Weights of a small GPT-style language model, trained from scratch on English Wikipedia.
Training: a variant of Adam for these matrices, 195M tokens, 11872 steps.
Each number is 128 + 24 x the weight over its row's rms, rounded and kept within 0 to 255. Layers, rows and columns count from 0. Numbers have three digits each. The size before them is the row's rms in percent of the matrix's.

# down: layer 2 MLP down (transposed), 320x160, rms 0.141, rows 153-181, columns 0-159
# gate: layer 2 MLP gate, 320x160, rms 0.14, rows 154-181, columns 0-159
# up: layer 2 MLP up, 320x160, rms 0.141, rows 154-181, columns 0-159
down153 097:124109140124160139099145132186152140158096126112162135139119123105132139142083121123122134129115142135153106123130136099129058117126128097145102122123145150129074132159125151143106141113164142151123108165114085122149076121133105148157142159133134124094135136118148173145155111122152099097148110149095148065105178143150196136125076118119132110143117081164184082120132145098155118128093146144129118133141120125108105108129128170136112173121124083136120149118167157125146122114115141
gate154 103:103126094145087112172101149113175171178109116128183167084119120120110144128125104111114097113144163129111121086138095159091138190141096088118151103136109107120135140139111105115167074129136126130152143149095130132079126129113118138117156097098126117064110126141161103123185116138163164120133157156133114145084130126130139106172175125134112122127136108116135117169109118139110122118125137108126145118111088128133118139148105156096119100122116090108129131084124139121144093127156145
up154 099:110103136139127137117110114112139124107111130148100169143163148147089113149104136124145137185180066112105157139114163143113109106127117137155131172188133131143103112123166110192108171128129104118159088128146084142123110084125163124170128161127165124133141135159135157086139124115123145141123125111125099126102099140128108099111133071130117136145072120148130141123171148133128148099098155154135096140081107145108143082148105147137135108139102133141127128138082079140118128140139122
down154 098:120138145103147155140175133133145146081163126151149154166166138132152107138134121148148157196150121141144116133138134147135158104162123138128183162145137122138081110087119143175081179130131100124128091097171100123136135103118115107148156121109117160151147114163107147102114170125106109125162092111150111155109124103129133111076087116143157093151136137161103156090157156115156153132175123141156101142120145133130125102156130089126124135107152140096161137148118128143096144118156130
gate155 100:107107154181120129111124131122136159172147123158134120107124107136126112159140093122122145152099145108121125103154140116140099092155144114183113136144173105107114132150112109141118137080121175141121105111060137137133126097139125068154181085126153127134127096126086174148150094117150145057126137117157106117142144146152130152116105135124089104103124129115156142115119148104123115111151166123120139161158153176113097111165147127114149112127135104154110154178152117098163139125147150
up155 102:145114151093165116144105141103119137164140147143140093140134104127136129099118131152143134118149119084129125098110129138146163131104090121113122123071137109143142092114121142083153131120121084121059133134131126178131114109110096113189141119154135078094108148168131155124124146111155123155132099088158164122132115128084109183165118138133107090110077139086122134164146108158122118119158114148129100118159114149109101128120141165071137156129121097086147105139144137147120149156153126
down155 102:109118155129150119116139149111100132118146157129097136149098126128148124102160141154178158114143062128119146087151113118113060109119139136125139109103140136138123117114139089118125160119146112114081141153169147162128109123096112086151159166136161138120088125145127152117153137094129165127133129103119158113124135093103109128114140150179150103138157137122081155143171097128099140114123112112111134073157105140090108080126152166133061117129119100126125089141099165163118123119097135
gate156 099:157121126125107174169140133097143136122142133159117139138099119145145166099101114122087116101141134124169151099158109171125136095151141125165157107126094120112169119083127161129117164080130112116148137124108139110098114058122116093107099112102144151152119171146079153121163138133157104146122114136153134142084167116113136146121128102162162129129137151129104169115086131090122084135105121167096125145130108123127181138105120140166149116157122171152103110135148099113113117153150163
up156 096:128100137149166145112144123125101112097115096084144131124168105132134119157132146149152105071171109127093127137121087152135113113107134122134100158116137117113110103145132130147101179136139174088143193132140130129129097168145164121125112162106119118104076176130106123146153125150135166142106116165124135125141132176108155122135124154149140157148120132086080121182148127141148129101163171141167139109169120106133152154141082140081134104122133090112147153121106113107164114121143123
down156 098:118133131123149104135155123140137137135080103088161129157137086140104112099122117080106135122138152120112092129121135136139157142090156115135145113093164096092116109117115107116146140147173124117154149161178156106136109199138128099155141127154112154094141160143106123132179138115074158127131097095119104166150126150116157150139104151127146132124146120129087145177140133121097180114144140077162140141110166144109130114138091108117141135122156100100143164104151155156181127130114145
gate157 103:149134168156119114141139139143148145148117132126131161113150112103135153155154148151139113143159052137154130109119115136113142125166123098174169124123144139106152114117116121072147109157120127096155140080114160160135090095106114128130121117083154145115128129074091080105145162139124096148143147149216131089079111100127153116152155131123140064148134152140127113139126137128112116146142105158103143145151106131159139172102106119146139142132123129152136108159118119094142150150133151
up157 100:148126112132161124071166116098094111097106153096154087138132140129093121112116097106075139094115146143115076111110138132157129100122102133138140111114123140098118100154170166087111147110099151137105137133168144116118161084170144115157087124129141113134152113099163149101098100131096139126089151149090127120140139179116147106105103139145132145134105143139101146127156093076134109154137141101109099116145145118113139132125171165127151121108144128124187124173155122118150095104149157
down157 101:124133079122162144121110115142146114089175084126130129145143152112167118123129127131135138068186137114137110133121158093127152127133082135089116126120131186124050107126112178093147142117113123142112168152209103159135134125147118087153107136118128130173126114118111112132114092163104143151139115153127109140113119136191165109133122120150158106155148118164120120129130115065134140131153128121140143103100162128106141139080151131145169096125144124117137144126124128120123138136134113
gate158 097:143126099218119165116161153110120121134126108171139143096144100150165137127153126120139127128135102080138111115128177192146070128128145112121131145131125100151125111125149091155109178112098108137130140144083156126112094142083140108159097143129171171110100150098076073098123132106145103125126104140125148122144146103134126180139152113140150127128113144135096158099140150101127134152122104101168134131114136137140137114158169117121132157165142117105126119134109142145115130160162132
up158 108:146137098107120136100124139116052099146142115133143142137140146102177115139123151154147124097133108127126123129190153106101152146115117121087117148139151141117097089133175134135148127127137133131143121182138110117114126128124128107145157170139123175132121142129051123119115104105138132080117119084163136126126131150088113149144132152107130120136120126155084138165100135090159151187153142078088127132069131124110107124145128093119089152131150130118148169159096093102136106141111115
down158 108:106156142116127100110094093110136154111139150074137143123103131112123089149128122110108111145087140175130072146111124118113160112068125136140164100093157149123141126138123172150145103103149138088124117114161046133133123077159112132101163099107127138132154119148173181155135128125131101122141129117136148054113123143112116115132112142109107139094113138140139103130115094130122166128146101095098139127092127139097129146121112116147134124081099118109111163126119096117148141096087109
gate159 102:127123145145153093111153094169133137141131135140121107097151124108088141099087133136152098114118117144118141154137122101103092099158122138130144105100098099128121084187164106128158104085107124138158123140112164076132096128136117153100141122109095166088148154169171130134118161131145105094144100136165095148139139139122142144103128158157133090094138194092137091140151120131107148133104094132081128136109116143113115114139101114139159083126142131159188155165141109110118128128113130
up159 099:123096124116148108156071131140120146155133112138142128140086144122081121125098135140136120085117097137157123127135100100138151131096119135116117132119141105109160107131127123150095106096117174124198123147087142137144151134144093085148179137114102128118103115090131132174113158104157120134098115132165131119165142149126144134124140144148132150105155138129178174119152171099135161119101138124117092144092124143129076148123147127096165178100144156168123175145133120162134139181154114
down159 099:158084075186136080089108090128103130089158123156128114048130158152128135124134120132085095134115136164091116129114142107129115134147151141132162125079129094119166145103123157120146108151130121152103122102122174114097173129111169105082102105134096105106118105137112128153118108130098126155149138092123132064120148105140107132125153105159107118104113136077118148125135124158082144140149107118086108133136146123139132128115123123133167106136106156119135159159095134108117134131136112
gate160 106:111108146141158120137156115124146159144118118136137124163099099108148136136143138092089116092140111130139098110148135173130086114130197157119145132146156122141137141137136147114166112085118129165122123122137141072099106107072130121112158151134123140148098123166125120157125130128100131101108114138145123147138131136122154148128159087161141130092153135112159140116131124152138144156132139154144191095183122128109140120177173146140125143181151152107139157131126121098185103194155171
up160 109:156148142122136153127126148110132054149121125164130113130146130106156120122111164124098141098163129152115141113172111111129114123144123161128129136119123102092118123127128100097115102137164112165175123153110135136114114101118110112097181089136112126121139136110172155133105119099117121146113135146117115104095151139089096159195152126139109138136177178103108148097122095116134179144117150174162162137146096168073163184125161133125173117119121139116114137149120127107132107134153160
down160 106:140113142106163136150149139113173111151131105099131104146172114104116161132153115121100149140171124161136131117157113116131146139137140156081127138146145111071114112158151085159160112117149152109158121145127036109092129101131108089135127089117117135130105128133147148126113147155139131142133082143137107151099120153138102130152140127126103148111168144110120146128138118090078129128155128142141134106125097202101121170125093175125162152142107138135118100159113131077130153166156119
gate161 094:115108129126155135129082171141091111114132117156094116169126160135148092151095148101127113129118100088135123133117133138152116139117130137096109142123142150137076151107176158153073143110142108159117138160118099150112118173103133120151161161154121183099124139104136107116148085094128186097126127122107111119132126151122132140112094113134142162103171138147172166150138104126141126106146149068158119138146154076143148111140105108112123168132157140134076117108096162125116140159105115
up161 097:132150153191109157111119111132118125093132123097145174158131108124114137140157181181128136161092088124131126120159143089135146135120076122139104161129162143125160134152143132153154139136119135132131132150122140140147098159124150102146111181148086115133088066137157133176149149172118148172144126163137155121134092150140097096150106138107139132158150164136075132104099126108126120136134118109110113175133118094120140130158136162111138108122170127103125105129145147136120094152153077
down161 096:124097090101169104134140141090147103144134151133110069097120128131129117149084082067102094128162161114136151133121134143115092118128152117115156080142108096121122135112117110108105114117119153179139114114134103103107177109141112150128148109133184143123145172093144131099124098097150111082118132085100108125122156104107133159130193157118120134096107105101139120141122129133142135116129133162126122103126139156127112116082152111116124142152103143171119135111141095134122170072108162
gate162 100:133150159109129136151109090122153135101167141163124133078142145133116170114106128142108146140117125142164117093135121134191132154123136093133126123144155109117154110140129131104098117093118112148142156110115160134159156152137134116103182115114122137110139141047114091149134122089066127132097165077112100139114135118169120104114143169137130093115119154157174119143119125160138126095115126138129164135122105189136107122120132108127125134130130149144174152135163136106157107090165073
up162 098:104168117166166112142124138132108108113137148128131114130143114141113119123089125165126126155111129152134170146141131177160129165142175120160083126098111078118088153118126092075094082129105124119181119098104135100123126111105091111132108099131105071108137114141130161122107125133135146109120121112140129111093111120078151089122134172113136169164114140153145133096108081136142118125120164089135158113143135144138094165140128127146134087130129168133087124114116148134145122130092065
down162 097:114145115155156120101114152111135126129127132124155094125111107147128155114133103166197108132082151126124113076121133154156138164092149079134148082132109109159136090147161109111123119133095086137168115149125135140127141140154109131077117139129153090097127124119147137133105132117142144114102165144081142102149103131139165112046141147109175128120123158156111097086189123108153117152122148103127150146128117154151099110101151147151123102125110178130120122099145145095118143146121136
gate163 099:062148137110125107128109115157119148138188161172145150106108074111107132144121123171106136115123131123139117102145104167120102109149163127200097167105147125149122142129103092151148113140116121093136155106111123141146132138131127154116141136125124141091101147104119127159123113100122109157135130143110152130108172142114149159150117122100114081107128156102128145070145149095096122112133128158129157126121081133137104126128153165104152148127098103157117093126149179160170173100097103
up163 103:093124109111100115112147131144140145150094152157099103107133109109125129148143095170138105112146082116121116083106090144104104161108166121154160141135061132126140105142086127125079138168126110083094151114093116108155116185150161157114123115134106130099066118155157135142135138162150088143154145144096159101150134136134115131098125104162132126144135150110145082123124118120121198126151121159139140086118148138158121148108123136113130090114161141159109108098128145147158116112131134
down163 104:105121140101099125099123107134106119147101147114070105155124079119115153144135121146106111142092147137103135094098108110137114154103136106146124137134117136143092135123074097128153125121076131106054162112078083141136145179155133145129121110132118075182068122137089084119128142129132105132141111098131109120133118128131130122128097106108113123151189112128163103143111110144124165118188122130153123153173151112129142118119148127124161126131177168115109152136113102138140146120139139
gate164 099:133167162070106119171109115138115139136106135138110138143069121106086112133150153126123122110155112120119136153095111145099143147153157117116152099090127162140126120121103141066165067119124114146133097136092141130131084149170113115139100110134129128134128121110159096115119163084096108128100078136153178160101118128158091150150150113099119115154173113097104141138119096093148149141118110135136132115097168132071094117079125106127140149123104143134106125144133123173143137135135104
up164 101:132124108101117163185151110140128129085117170135127112063141139140106101171161157120091087122135143101110110139135163140151126091092131143118146075122147148098065163165124148113152132128163122130112142112093121112140059137152138168115134127164123113110123129147130152114128174084093114173114110123138119093140127145135110121171145106122113143158137121094145152121124119094127145147101163130171070140168129160101147155102135114126166149119145124120108157141118133120129120133122124
down164 097:152171117079168164139146119160093159128145153110083158095112141126134112104213135095118103108134137123142120119079145112125125132070130133116132120082091139168099112109116159128151125113151140122118139127147159115170114145159133122124099158116118105132153145146111103162153173111147129149102100144103168117121120123147092153174128120094113134168152157099131161124126155085152157108123137178098119085125141137111137124112113102121159130142151100143118153136144156124142119151126092
gate165 102:135128133137083140184137147162115104136119141135142121124119108109118114184114114143123092123129142084098102089138130148131115067136125118165171142129112162100123142120130134100151128147173163140149101159111152124157140142110165098129148122130154160103147117103185134154100134113148110117149150134176160140139154130161127167145158107128147111125124126126092128075096128091134143091141109075146168165091087120104145159178138111144144162125130160160167123141132108131112135151126156
up165 100:158121088166115089139121113091109123083143135149102114123113142128141088090141143154149103118151159116167062131135113165108088177118115108151137132133090104151096137121124107111126110113087094139083148117131163108074099158104148130165113166162113104151119124102132138100130109116113140123111126125115142100127140124086144183107120120128124118191134163157150149136118121168126133132102110129077147132131094123120118144156151149107143160110113118166108085136165137122169144118122159
down165 100:158132130159101102123135121087134159123170134170118130126115182148112115119126171143139149133143136115151149122131133168133131193108086118064133118110166131152104133148128092098131139127125131117141106140119097127076118112134136157108119133142122122096109156108071112121103159121102116152121143082131125142127173103072161124146151146127139106139159139084136147096132176131138107154136118166122108139174084146107096168143131156107146121154150105144104131158140106080161154094123139
gate166 100:142157160173137101169151134122154133132122125166173164130070092099123189104103131149140132127122122084153134123130111156119145171173116116112158147079121130123177119163091100126128096163113170153144108161115138107121123118113160150173132150122136141133103102125129137141125129142129140109115128106146150132108103164176158136110147108123138154179139119126151164087116126103130086148096085139147100150124127139135107162151154142088120128105146119152167143124108131139164137165164137
up166 100:086126133136133184108132116171132123108145134120143153168099132125101118168111149115140128131132110126166121133097153140082121119124131128113149074146164134078137160154135185144162168131149128115111136143107121152152134108081096116110090137117099129102161104128149121102068129154118116116110144164123137156124170107145094096137125122147086095119081119095080099131129149125133109118153171127112144122147169095127114117141120121135099103111080081130142114179155112079121130125126121
down166 100:063150161108077159103099072110138174130104104106142155149098115153127112185131168158133154130098126134138172116086116141075115094148142162166127077133162139122155101146138177131147121132160152122147111126121169125130118116110121116117111144138119154106143117113120123097099138135116118166097162130094168134119150106120142126117123107140149065086108138129130098109121142093145100154120135122098143092130139132120151125102141146148086141147113099114127126155171126093110147154117125
gate167 104:134102108102124127170172150144151124168110120076111114094154128132120138107120121115133122143159141086155125134155098158107106085164164120144112106132066076123177185113142132093146096134134157134168125166112101132112149129143116178121155142140140132080146120101089123135158135112082108124084157142120129120132116112094144131140159119134160159114162107112131101147094147123140130159133122156124138114139119148138112137136097100115137146108122147160141163104171164127132116086071120
up167 100:117095156110091118131145093149124139164120136145127137114118107106124128158124086107129114105176172142152112114147142129169149123115155121161149109115126120110159154134123134102119099112066157157141131132143135153092170146146144094132122082144112127126120153070076124106120110124124099110146166143082120109107164185150108157169140127148146142109100158126184102159084125096114163136149122141132159110132145130127117112108136129128112119102095149189125140127137105166136088091102148
down167 100:129120129111150160096164109136116082137125144129142150112141082152141108124119108100112105111138130092157135141122142099122118132086125138138128119133103092157170124116122085072158130088117142149151154132162080124156168144132103165140149123114139107111134119077073085139111106121149095106111148125100128095154139128112122159111170116096121195115128161105132092158117109135114171128156139124106193111109150130132096139099147111113112155121120161187147118108112110143158118100126119
gate168 100:163101139110163149141167172112165146106163140106148149130113128091126124135147129098101077122176140087089079106139144114116117129116146128148113141124124100127125146143135106134164093129140134151118092118119177123099146126123189125157117127099121124130121150144096099112127153164100102117151148144118137114135151168144157134113201099145120131095142120145122109146121130113120162160096121140131163121111147172110110135143091122150157130126111128100078126086161124083110106152062148
up168 099:136113122125116144118119099152114106112132140159083167108172133104117115167146094097134152127149096118160128169172125140160086123183160120136145133151098114165139171130075144088154135095161147159141149126152121124140095100130091143136137143127146118146102108116088098081170139117146126103125151130119145102135121126127110095120084122116164136107111141110153079127148124138095124124139143146080117151110134139124146128106167135126137173156170082161179104154149131136126123111120178
down168 102:126151105131124180142139123127157110113133091167114151130184128123132159121149092107161172100147113075118141140131091133145087139196156132147116144139183117154159138112115107064121109118158171154126150134129062125111125126145125144151134122174166124105105136122100126085162098084122159130099152116147133150132126148122143153112157084143114164112095118138151095121104153120125153111112134130107112146144113095120146102111169142120098129126139142137166127128125106151137120088098147
gate169 093:125112122136152125195118104117143159076143095157107186167111127119097118138101153123109095098125144115121128152139095110111107160146119130108138150078136107101153130099111103116114094139098163148112138137107106106100117103108110152147144141082142175100118094144123105127093130107095156125150112092138166188140108152107098165113144130119132108121136140109145104119122116140113086119132128123135145142119109151155172111155152178098097151151147138134062123133146101114154087141150109
up169 105:126094105212108166187107126081120091141141142125153139123094110174128127186107171153124121160154111129090103150119144145103101135140109107130100157177156143133110121085130128130100141144113090145115141136132164099113147114085137108103163113120134157156113123123092155135120156150118144119135148109142119058146154137148137136186148133091101110127093119183160141121114113140138111122112132123156125129141134134127105115171146136106121134129122119139101151138114133125138093147123078
down169 105:092129108106154112120159110165141152094090088122127108118138143123148136123137099122114127115110131181147176141129143123131107139108168154145126084091151137121137128109135158122132119124119139123141133129106085167113126109137106147114091178112162135132160120138137129146120144119131134147149123157158097252101105070130074098147171137131166128136138142150152101089123139123110112087139092123115158156124129136095157135118135139133106137113109145130106143126173131117151163116149157
gate170 103:120127110142114072157159155131106093130139117155134134097143105100140145100117139175124132133109127119118146127118097121116130125151116099134102141167132112155142126110182127121156096121129098090148101134112170132153140168146141074120111096111137159124091136103101115147133124137110136094185136068133151153095171147124169107128132175107128122100136139164115166099139139090137110107082111151097151157118152166113164139147168102114163130136139092128141137121157169120138152131188139
up170 106:108136136137126142127132151154111125095099171104132110153134138136118128148128115099113148119143169107097150099128160134120116154155159147126108140122175147130105147155122137112121113160114116113081140147131157080128141159161101096091150135129128123139151108105186149147108120142136183092146139144140123130126130152133118157127140127122108145140125161124098168143109080164173128123212128160142086110126130158110131166138081103151183116168149173103153144171098109149160147123142135
down170 105:110098126134155143162131123107133126140164131122149123152128161105143138153128126107110108125128106120085125090137128158148148131129146100074112116097168128050109143139108103133128150144109112131079153154117087129127134094155152137086156131156133043131093107132161117135088103127132131118150119162092111122132122101146164174123112092144144158164095165092113086118108139155193167191162109132144147129126117128129148110126128113164144136120141129114141131136121091146128124124122143
gate171 089:145118122130099122168167103142157109101115133118125148140142081088177094130119116111160120091163145128110138119086176173091134115146106091123088112104175166138121074143122105100155122106109104120133123140153141120085157112129121129108141145097110148100152116122119123141132165138117134095128109144110139162108113142129133136138089167112134117131146163134116140146146145125130082113167113137159125166120116157109171149154142124088094143154153095106095156132127094160134087146082074
up171 099:104131159135101113086131163124136136141115111137111103145091099128118092144135121160111121123111142131132116127111143152122081118139134119195139147147136154101184149125128134140131123101098198125144137164148131110154116122138159161153142091161161114093138097103141140108158120111117160142113163164123155133104138084173134165127154091115166152133091096117118176110064130106136163146112123110128109112148084148154111126126131146113115158127165137188133143124153167101101150126121143
down171 101:086116135139060087168160118145164137147115127124123129153129164086125124137122106119097071121163141094081105149134139124154092121152098125186153140140117187109158142109106136139137123115132145109153110122142150124110125130128116154167163161127158137106132124101156126112182146124119129091096136143158145131109153122113148155133142064136122122129134099133130131094067142100127097132100120163150100150128126130141130117150114139121103120120103131140117158173189157080147117148130151
gate172 091:122124118122084114121144126111126087114170123173121100069139103125125162119107090077136121093154150106153121112145133148167091132146120097124143120098150151081152137137134100122137105129109107142139105110130146161156121133127088153119109140109137142130134102157188116126137131118127072119071128108124125157129103148152154123147149136109083170113155152117129145123090105105101122113121116090138127190127104140148104144152127161107077151094129111169122083113127142114154131150168082
up172 097:160160154146108121161152159126120151070155128149093142155129082151132118110128151124070094196121114144090113145145127184112150131116140093147160136115131123160133150114091142155155098108111128087137161136173131108140148118118177110135084167141117153116161104145093134126123158145136132100144167129115156125129147130111160110110117078095176085111136166153158148098111145091137128122146113125118129153118148146119119088141089112117122128125101095114090151148133114117126122151117128
down172 097:106110151103104090117156128128128133092121097140102163087134097148110133098118136123114140124132084101151115143163129139165125133145132095158148138105163129150130111101134160101153092089094157090159157127154166125132144093130110177137114152108152128039121098149112134106093111130115132119103088115163130135140151145116145110140120118139193136103152135127157127113117121146116119124123066128132120162126091140129124086186102143144091159111126116158093126159133112145152122156147099
gate173 105:137101123097094120150177064175161160130166121144100148122106112131098098139124103137107150162157165151123110093135115156143084116101096115167133137164127138125114136103083101115151102125131120104152102139116179090133085137123155127104167123138182147135156117088161117158140116139155128117154121137109149115086134157125116156142134136134153094096129154170187094113096137119092152093110124127139131138138154081147147111129121156119146149118108129124150133133161151104132151115110102
up173 106:074111163122151165153089133137134130156099155082160119146128106112106130124166157139128096100107106132120123129111114116125169136119179185144126130120113136131136117141138153126143177131138144126132148114087130120169157194128165090105074106135107089112126155156112136120140088144079137142108156136128096110097114093094134113117154139164122114132152098132085143094112149146171129102144163113094154118142102125091148148103146118149144135155125124088121090112153084121099134136124122
down173 107:097082086109175153120099110134167090132111114073151102151127135109099123113173142168123151109109118131112137110105161087119107147140104125162144151136149124142189123121124115104128167113142186134107115083114102119161129144130148130121112093131082099138096141124111139128112106147111148139148177199139134206086130129123136099070123153120120140114136094130114128118143134115117094125118150119132161124168097105116119150120115133160124140128127102139123093133101104124107119100126129
gate174 111:120110134104134122148126124187148183143161131173118137100102138085143124120127128075104123091123154084127120164085151097119091152143102155145158148122112139152139095126150105130151120105140142138115089123097119106130096131152168161115147142152132177101074138142095086115155161140121127068141143112096135151105134109140124095140168096118122088098108118147110137110129136103125132136134143108132136131145089095100118117161115134134150114134110073118103159151182135139089118098118152
up174 111:151099116107154098137166106119164159165131146154150110097149153117154128132122088071116157092098133130122114135082141111111120117137125121118145097147114161142167101089152105132105132127119126071110081082096129127137143129139150156106131125140133188134117147155138098104128139129143134112164166115115083133118115097141101098143139109061102104092092112087116120099168100148145125153141155107124143106171133089133110107144104161155141128158111092157121124136139120134120100098093124
down174 104:123141104099124100109107176114085173123161149167138122078146140101125119108152086068134122072109138118116131118155149082132126129149137120121133146126124108138116111140148132151109155145129135113092119092128095109150178113160117128106123139140096129171119108139132095161156121106149118092119073102137132089124132154102109121154082064120136144108115099113124129100130143183107070128128131103130142107144115119103096126152094088125116099129102085105142125120119148151100127174141125
gate175 103:133141140150138134135170121109146139176099151104139083150129107080142125128127132111111104121104143095097133138166186162070115142100152122157131152091143137117152137107091148084119101109131120077152089129139128121099108124168139129104137166131126124112110118120130119144132159108127124158077140175138176132141121107134124138130119105088164084151178122137144104116140147130183138124135143113096108154140082129118173106122164124099102098097153124128125125167157116116119126117123069
up175 103:102131150064163122162103078148117101081121126136126137119105138125143154094119138082146101092134138098140132154093128131106134107120119120091112138154134135106142153113120127143131115073125149146094138154135123141112097115110145128137120152070151137162156096126120139118110107131084116135091153115080143107094098150199107101144171187143095150125062064160134123146113152110135146121149102135124108104139120135142123137138119109111171118140138146126133151099130111133154097139107136
down175 103:086141136126125175160107104148108111075141152131105158121064158113129108092140137097127118128103161106127150141111099111117112090114136080099090149166088146094121111108128123140192146107125132163103131152176165149116118140098119135128094153139120110105111103085111141134121141127119148102132173108081119133111120136179148126126140165176092169122104084133125110145159133107156144111143114130134137139094111120150112122145152124149191146121131165116128134111106112117103094112118131
gate176 093:121135138088126128119152075127127141111144141111148125122159122127109178083063154115128143104127110141133142095141096153099151110127141118151187107107124146095186132104122112149165091144096156125111129160123134154161128121134118130117086137151127134128115115158116081076168135112163107149134099086114132112111074115115113121128179099106142147131157151177097108132113095175097141119111120137138110116136106100144138132161115099129075125128109150137146154168145111118134130153139170
up176 092:088149068121097111129117134151148119150177225153129131099108078125133123132121138123119106128168112156140140147108122160136192107107132155112128110135125083128130137140107171103147098148120135124142093154082136118077133108148096150107110113092143134137137131129155109113150150169119124116138148080122127118101103153119136099110105141126141171105117137163122128096156170145136112140122109127143143113126130174083100124114158118116119083138114099095127145114140125093117137095173125
down176 092:108181138135115141121145091164083130129109119125112120098116170142134136112091133144132166149157147102113186158133144112118092146173133124156119141128135147164164100110122113140130119120125104163169129145130058150119141160162153119154174150097131101089150133164141095085095131135161165106122181140147119173109098124141127111127094098096137085112104135116144113110190100107113124111126114120149143144166124136139153097093139127123126108143104114126070122113103144125113139134141135
gate177 093:117149135144122084138121135131167098131126086140116101120147090109137132095125130127091170116088129134077138175147153150105116155145149103125135120166137123122147162183122134144151094132118131098094098117113124130117168150122100123123124148106119145122101145141108138141179125149133125138075108135122151114081174166135114110119152138080128109131127084168143117074118163155149151121107156175094136155096130128121142120188178152106110122085118095121152139172144095124139130138134122
up177 095:110076109082105124125121156154148144116097117149141136130119098141146136175128117128133137138103141106102101170121127140154158135149145135091107145104116112113140099110148101103170096129147164162155092122099153107099144145110159145146129159148137127148091178145125134124115117142126163147129159088124135112105117119128154150131124118107126124140160092123122121106107094132154083142087172150115095116117157148119162129091154127126119077113144105149191133109150130192141208104118140
down177 096:122144078099115117103157174139163127111150154161114097153140069114139126144136114125151114132129176133116100170138122125150150137132141099146121112156085108140130157142146090120172091108121130096122129140152185134097153129112166116146119163121134150179107148142135141130124124136152114136160165088102152115122138133118122155133140127136099118121175111128117164135156093114159089144143105169108125163113127162099109108141114112151130104135142108115141126122159125208121209139116138
gate178 103:083123103152149095143162167174173128155087120102096114146147143140126138129126153110121129113129124124145127142143159145147132102137178093113155122114135106089089141122146106100130112116129124158079101199136128090133101105150110147115143112120164124095125149132125161049135129117142148114124122114104147172157178080138127148131121135110138142122109108106140124167126124128162130144130111138098131122132159162095197136099133125153099116143171119147124115085129160110114160159101119
up178 102:144121136127138141154118164127157112113143151149126102132128139121147080108120181100142169111166132092138113133109158115163164161119154170123120160159178142129150155124147159118160136156131142125174091094130115146128139165071144096158111091167155148102155174103124161135153110111118121129144139175124096091141137137087110135101150139176119151135148127111157177151113145115137158147114099099113145142128156119115124168094112106147124142135117158121142094094129158087123116116131169
down178 101:144169150141092159126116115150136189121160167118146117106108130158136160154144092122121150126101139132120100087109119133104128141144116166137087094150103147118157100128140179115142125140144110112185137107091206150108135142085114129131123099128138110117111126150134148142120142126131113113141142154150149051094099140149142099168095110116180091119152138139137128100118137123118122147104136112153138154146079126133085135166129130138154118154122117105162117096138063115138129119129140
gate179 094:157106139129140127140093159140159135166122143114126155121125130114133145151088118102109123101141112143156096129135106114153132114143134120133136059113098168101097147124135153101159161072140153154134130185105106172140130135151123107116141133121086108127159087117070119152154139114111067137142139153129100171094121116119105114162135122106098127137145138167123128141168153110160100145130119109168160132148096115125118151154124164126090114138119142059136121103090174122147157105099131
up179 091:118136093137145187128101117126149107121133115138091148133133206128124112136151148122117117146140112182139128121129150149125143142135115152109131102142204111127108120120162091132081104130116109142122113110108123112121135113167145166126165184147138095124119111135115152116138158201140145118164092133120141132149125131144167107159108134110154126107147117125154143161159150076122143188155157112170151131152155150109128138117091139157144119111147124118152139110138150075093102093126124
down179 093:132167090072123133140117096148108107159146132161138120123135145129139093126154171116105109145141103122107111114136170145109118143091128137084148157154162122136134118135164088129102115121152091150124110102120105080141118118118093167100123116168132128112063130129165108082117140152120129086106129116130139113112173177125126137084149084140132104110127137112162174135101087125135104128159143133171102129092145154123153174131108097180146130112137143114138140166148119115100107144167115
gate180 112:160122068135132161149163141151150096127110146140139148178077114154159158167126154091118133120172087089113110136153150138109099171174162117179095117128121129110147091112121132134167116124111109129089090122137151078105140116130105081105131137110167117133111118086132149127154129108089107127111147136165133123099132193135174115086102137145133124127121156146123145129091155140109120114138138134088139146096150127121151113097118158107102142137117138145166130087156119112132118130114125
up180 105:160068159097067091086153133107121128153146121152140107114121102140097119138133096098129151126148137136127133152163108158138162091121137108137111117128137094098103144110110140096135121121114150124101143112167124148160127155113153136141093122112137140104101166140124098161189152110122176119152140129080133151096143131170156126134102141103188125095130093132128100111144139147166152138138117148139149101105137102171125115137155144083098130147149063104129129144081126136168121126111114
down180 102:180096147067091107127186134106143145181150132146122119120133128165082109121125129108129152104144136130111152149146134131116152107082162133143133128115123098079123099138113097096162121130145128148111151129176109165108152126121107134168139111123147075142074126155085108136164106146126141114144158151083138173132130122146131169141144144138139118073161105113111131149124137112149122142114120091133155127101147091175102143151144122131123134119155121104145160156097151110168088124130115
gate181 089:169091141127139106138166124097130113104123141108165133118124126178149143115143124130145127146131146067119128144087088137136085168178152125117150142143133105119130120124167067146127101135125110123126171142143102117163107132144156195150102136140126131090126157113141124089101126100133158099149097149108123166124191111142112177108122124128139113130127124083091108118089115158158119132151109145128185132139151104100095105131141120116170107164101137130108096122111140148122160117135165
up181 095:120136126147139124130183070108093096086132147132118122119136131184143126104105151102121120161146134145096133143083093133112115098167117129129174117134105152136157130163131100110164144154094135133108161136168138117126135134201119163075105119155144175169150148148123100140136112102104147133109154092132090104116122140136106111123162128114130105115146150108090158088081106142114081137102088089109159127128114134142147122171151154145124121148130120124114125133112169117167143107138119
down181 094:127098122115131116125106153113147110143111139130128169161145117152134161123143070137145125048090148127113105129152135122163109140116090133107137151151139102078133171126126115166105070157140133139129141133135143178162117136126144144121131140111120100098130110156131160149126118138135121106124082102053135134173155141122140134105094126134129125136121106146165125138149125190132172161122128143130120164130140119100133131123119108170136140127086112189141098142119122109139151112161197